Part of a small language model's weights: MLP 256 GeGLU, a variant of Adam for these matrices.
Each number is 500 + 50 x the weight over its row's rms, rounded and kept within 0 to 999. Layers, rows and columns count from 0. Numbers have three digits each. The size before them is the row's rms in percent of the matrix's.

# layer 2 MLP up, 256x96, rms 0.146, rows 138-255, columns 0-47
091:438470618513455416528453532609500459513515440508442543495391562566559463522464516438462499454458495495528402526496506395503497536484424431469444
106:454548509560516505503557465510582600470474463479507483536616579441519449434441553551516574467399490541565521471500551492500544622447489508493500
103:460473566460480457406487441442486466467447528394524515427572540469500515465433552548596468499434537501459461423469653482428475488547527519559600
109:489588511449588556452543488412503468584501459479490502515526422565551533522489545469495524562544615477521434429444460582535562421552488544478454
094:438539451545587508549449494573555524436497449491496503544515568543510533548506455443466541433580476499520502598497529442449551567495487488432535
112:466427426510560570452537505539463514547423527416565543440459561498529407512553438592502447525521582495589508410560432463511461486438566502517434
095:444510572453418527453464498633493462544482538504585498536501492511550496490517524480502388503564508444476488572503516471497457510519479473429448
106:519543443547588588504493491520484497508574512523550423488538498525524514483592544462497466456540586416490468566456578496439435608500474477491470
090:534486519497575583495531480544503517479465502591413473523529488500530550591567476446448541439582495488478507541519489591524540472456527567615544
094:457569487533490504486550504490461466539528432558490549486557546502518479490521475445472504522403507480487516470562521442519569511590532482399555
111:482501557538576535551498481427458529516464473607538628553593470469515542545516433454511438438550490535464516541419495578470440454559452497487514
093:485527394457589531504460524521406491474444496531546572415492466539393571379480567514449490438494485520594474535543496506507503460441455517517530
094:464431448345534566502558471452528448477510480653447597526487473566503492430395513504487520528475533453509461569601466453463458508471453535482486
101:475518471512581406472478512497489509457449494506486524576465555536502432564487503527455513452388428536494540467529527414518582497536587540454547
098:549519482576507580553508493567412514550414479525542482453344495566551510435532471489529572544433489476544514482475498500616470538404514545486515
103:521506451487496521584408593378421493535510440494476490491466605496532454531402485483508547495583475515521509477541515480415426532573529486430519
100:536515410492571471486596494478524477576520521471558568468395510438580578461466523573467535476543504584413489453534496422512568580485550441466477
099:500519540542478503495494447530550534595377427454546430554416363500458535489582511451494404519508500546426455556508612446516553518448510475478395
092:446588576582552429403527524497490551577461506505516446489545486421555493475471435524521533509478490502503532477600518511385544536437506454466449
098:475470524577563598530512452490428544501466524444516483463535504630433416505526528463507451434528524504543475515530559468482569537470596498500565
106:486581488518472460630500556489521497509484506517456515449418552500547563505552531552488426483520500513530530559501562494486460542578471490436537
100:444547436412446532435575483606549521541528406545514481449441469557525523501538486510544427501505461462460438480478506569443450468559519513567512
091:428426549443466442470570531478442580531409454580469451513471490524546461449457512550552430529460471521485504599444513533450585518377533526449441
093:534546413522479489510464477426522462496589498435506500493481458559563479489474487472512488579523556459602516499515396556547405450530551544545440
096:447495477486516456508513537450572562453607512451589546401463496502553594498516363556556508443473515509533420519473444560538549478516498491562535
110:442407592513522537443442517564525525467449518487485482558489522464473526518549486503537408611501540498556383415535558471462474572526456538502510
098:536557520503510535478568464586532562427576552525403529452542411414579494528428541593546520495527471494432502439541439631483466549484491456467556
099:564474428521501532493401527524472412488556453381516573551454525495589439481496459555467567586596519470507489506498562448515590484481522484469397
102:470508387452515517507589482487503471537490509538500575507512511443438480556395509431542497530495502556490511485442478574444577462578517461495497
093:431500541450458530531452599487473489551520416495536452508404463569486408425545433434411490419516487351620512470505421509568422459492484452511434
116:484473450532491537482462518492572469523434533479449549596544582469455553526541523531497532472530513402530484455456449459444407450527453473595478
098:517520541502492604512496478437471519452502530497420458500508563453462491499492551539453500448485427498598533506419568449518633429480599478415499
099:547595504550476495509536547452547542493580465480472590543548557506425393506477458484586516585459546536391543443525536404511503521455501470547578
101:550528484461449475548514580515518512560485543548469375567504415461566474494492390514482556508530493524389376477491494517465468497510519503409491
095:555494442462422511443570442522487557434466560445580369512461601492513538507623564463502484472489536504515514465442482577490409497441524410490519
099:521482484544492484466504488492559443416522416482543526484460488529570508464473513555493515544578524620460455472598492610505437444482475496542539
099:547551545605460485518551525460461494421444503458471520475448516452422380491549531505476447512452505473492510496451523495460453482506485639529533
100:531596427523478492550499466465601490457443499537444627439496541518519525449558473525524581573527506507469519533531516492407516557490527441450595
092:452496556537481507482524558519532519520491484551618390480496406468517504514424408494495385446517507521504496590461495554522474454434510413518552
092:540508478528501458460544507456477500473499520549497553493465487500434433495512544502518435528560498488547555530457518476445567570474431489480461
093:538475432521560560422420578588498525521519519474496490449543537390464498544475518541458400511462539481484415506491454522492453530464525460539450
100:505479509467520521556474392474513406538426525513499483546516460505599567444590567492586503534519429433616462414568392511464409439469568528471530
102:525510461506483546483462553501536418500561515546505576577527451529594469482578440449531469517605474543514387445585497419550468580442495525517513
093:493568516636605482505432476526428465492481526557484520507507608497492496450581476508573484420531415466453447481455543467513506566494513535490478
108:441498498482458424514496521548478535489503491544607553476546413481414475415555503554561560569546511449528553513463500486503455580487507473594460
096:404508458530508542419496571494413455417490478459580517479491497513470418414481450440452548552459484594511498588621457558447400521553461512504508
098:477576461511437471503408535536455449507518529503516464568561510476388605510479542472532562435475525536566516438473546585530449483477475442475489
111:392451471537462501457530484541523468509467479560533480419481503500521558590511536570561445410552476455502492573496425492495477498620559582486486
111:532452531555485436476524528493539549494540517609492473594464474492593619395555473525441489517497505544510457484436530474626480501438468456527477
097:426547511549531451500511529577520610495476403613543482489491505443498553535430535509528528540547533549490503493475499518514544562524485472502532
095:442367496515519476592544539493458474441485481485540508438547622510481485551501529522444503515508599473481498521610446591428547508491487539486575
105:411457527542478641472546526520511490533476544449505477441484496533608404450469501553567396544537432556542480472528381474451472462460498455430482
099:434475552552529443514523521588439592556462459472499527606497488436476467537534491493511550492494532568367544532530593594539569549488432556474450
126:529568545423495382488439455548545525478448551527510600513524442496491660441496457518486482464459463507517458559516539450547552440531546573520521
100:389464583544428503393520403446459542602521484545519520472477554451464450561513510566517573534601563540510424449530515434477449498481522546490488
098:460521459461383435472566566535451500599449539587486490524448509492552416513494489498456456547508585598499443535510493516460495499499517512438454
109:507632580498424494562635470435510461445452486533457552549522580474400496520423478472449528419531511532525493499548510586514455445553448478527458
110:479513471418451507502491523449491515480520496408495548440637545445472352446439486447434397389535597500498483569474561461499454516477505496594619
100:491467491482525494552427505496480484424512420515583554515577446509580507512513550448511501464535550527570523535570520520534516498398426511481552
097:439498496528486488480497544533486513510391528569484434585502431466476513446546468482473468515528452562508454472561486507544450532579462459533444
093:543544464459527494505455482474482468503494536553525433533448498523471543459412442502477440445477442530542567572525500479518442597595518508428544
096:501508503470451442558441502504451487435493495459483502499495475512538410565484494580507465515536546503411422490474468503556506504450527478425539
099:456412584509435432455474498474487446576614494468466446474532421457425516522544420532452407460534505477468417492519471558616475535439507493580476
094:519418582474547559540522572507509530455514455464536460432513522567508527429541441446557529517377515484626482476515407500483426473482450528572629
098:481430570503451523491554454471540506394522466569531519467461503517542436514559555489510572499567495414562424546466578614486515511559561534557447
094:532514521481532516459447524554555560514435573400585548533477453570434476438436442461519503509394428509597434366516494483605445529527515504427575
104:377523487501497490484506561488479463565474527480479531439537470517474501527515526491472472620571513519545425463457473520538466460584593415509417
089:571452468492402513490525455388504467452482529482533521546486544548513512496413446506468510513480467475495392443495597497436639490550592545553506
096:549486538432435488488459519515557480483541488565475494378473515511547446533486474479537446497395526543459465528363514500500555467586556548520540
100:520378534483571501560435464484516537402489493576523496450485514523503363549469502429509529489523370562504612579535508439536576511474522533455593
113:478494472611444483513476434577450597563540445483533462509493487512487413602508514450502507539503478497542484463503528561616488462470471502464503
101:493538420568529436479478553521338596488430467577508495466560558520535524497381507565589507534435503546461481502484586534508465552436484492516503
098:422433500454522452462493556501485591527475450535490537515507451519418479573612617484544441467469540545523416475461643515460621530448430561446583
095:405473472548497572431450557567438474484410525442544539583404442621538534539559456404491483526484511529545488515535509425500543458490546533506431
097:546505444593566520542561593591409441540520552469459374490442557493466550433540409530476497546465459484500494448541491424614516521447488530618540
095:523494423496536543553468525611473520474504559511471572488482538469516534533514485616503447583513527495459417484519493459533418479547464441435514
103:454550534567539466476465469527492560415462451544557508402556491494441405508509460313476442438544499664416467589511511481523471491499555489482501
098:507540578485476518479504489565528549616501520530501515503518520449504411478506533535510512500519409476506460532533463429494543484515510425538358
100:564524427611448539543534412458385497450476473561466515533559468534520548478487512496470498450569414470536544563546553546546565535395511549563463
095:444585468475499495573503456526509512489417448499556565450520527483456584396535477463457521428522465477513588494539584382520501518479563505541544
106:520472476508602412523493445497491439664446531595483405454556486452492528481535464487625481517486530543504541465472460511538459521540509551383538
102:494444463550584523509511492462396465543503430457433489554464552550499460481515505525535560397472386476571558454480479523479533515449547587489489
093:537529508494515513449476459558511532506591472516441406574465556569610486445398531348484564478511467489493610468510503539486528525522564481510508
103:482467443431514483501499582510550383489433496503462520505410585469586466551461514480419619585441506535572512544415508471432559445455427536494473
093:533578489566496477453493491584553466561579551491467492527516460455492484557585537479568483437549523490440469449520444400490438543456596395579471
106:600439498558471593593583524532469494474534424422458543527405584418513456551489542547547562501474488409495479564468495514398562510433524550546514
102:364508521487476353509402466441466605515512458543460593463533431568505536583484536495417545515486435539512512524570492537536560536516439547473560
086:399530455469533486509489465462561565530500452538515421499472523464533408516579536473524457487456552429524490504549520498611503461542502514596523
094:493485500541544478524534475534509527456571473507435473511440430540503393431521528500438518425599488521508545508466522608522497514544527520516497
092:410453567609496624578510475489503467601468446566534518578415492490405504561523423504487490566473438547513476544483556424484522472484496471559481
092:449459453430516503456551492525474575529464596498505486606493453460573565556494423464477394528506475539524428515506500502510472536484497544543573
102:555509460585455487530504556531513403561399584479572543425471499495464590457553540521460520496479523512618504522500599447542392585490500537513459
106:520422478525515567539537548489472367463494482397486430588485559514472404461467475460465439493502574417477557519572462445593570481496504565532494
096:512500473456474531560473477539468475454555569466505411473520472536504518603572466563496410506523564536360480519499571447506514526431472486516417
088:458520570549529501471494456562540552526521580474476425507579593435571538486426561465529478504579454461462474495457407437409457529533565520442484
093:482491520485512591544537496483548501508419571437520543477598512555503414486556571537447454516537470507564515588510487546454479537479468503502481
097:471464514447525517536399445512576548460473521453520567502522546545452456530474606598493416542460457513601536500485460540500483512481478502514452
097:467518523593532430530497503527431559510496502579475475432536543358438384549497491520435461488469507565488509590512441456553581575475494492464458
094:514546474446438425478529490485508520435524592591473478424440560479486454459395530467484551450477508534501528479574523499530436537582492462466568
095:502609457533502493518490571529502541506446614567479461511532424503481452571489375533487458530554507422413483511482597488472524415489434543436540
095:511457510491556471607428528382429525429386466415518485406376474526519480547489527556577565480465447470612518580558522512406529479569482508452526
103:494470477497500430455485440541526531617515541563547443519538443486498496505508536511570500547552424484584443499474452555407441442490578454567435
094:434502516583578470578473506454468453571488470475529525469529481436547576440463451523541431453502406442582451579520575495475555468406517524499508
112:536500457504480535529430475431485502413543553522436503429535556511577478446580433523441571453520438443621434534532508297537485521462460500467504
121:545363586478489577463517466359571458529475427468475499525515510543533546505467567448510541551477497364488465585496565517493426536510566566534511
104:496523501433601554520471423557444591472450579430492525496525469479476475414546467401531607453541508538441459538469489453506574485528525485494517
100:542509501468464460523470587590576595478504561482520471441541495495547519474598542483476522482528409523496437454458576497492506516442514552539462
110:431550591543468540411528525490547515426471478487562513477527516516514597509477447550484466524491517449467463392401501408447447493616514453566538
102:474532576565450453510477554475479451495481501444478466401483445551531470613481577488512430498579525569501381479438579495483463454516550479458470
093:484560489561416409579544515556417527520353492510458498493549496630560472459558585476451467518504481497525521563436524501555484505429510511442512
095:514552523401517489471534468546495439416580546569468550507547502474564500471468405486461489505447559420525566408505516505475468519489453404580458
098:505600521571465445561488621468493516396431464536517368518504470595538479601516479598521555481516469479494483546569529491558536525466542507518567
094:507487546498543402567651527503523530457639475528486433525514523494535415558529574554502544472473461448395523454503558495431569475495449472483595
090:440519497479475551504460537607493546540503573494474508431443507419359488448539414540432493585424564458534512489568509529538403472573496517507645
101:489485570454436545498461489541468447580474607486476505502413548409467536449579570529534466600424469561506598452507460536479467425477577581518559
096:517548537497606456555428522481407521351553443530499556506462590571481544450603486495495568441472518535561423460463432475472515542560531494508541
105:596541614512463459488421561488592390389435458593484430470551469541427519447478547412535495416594479485490544487467529499511528440405546502443564
093:557547502416435469479382506544535431403469535448478543497487522532516412470474525448598526483484458421488456554511532513478507481536469447467371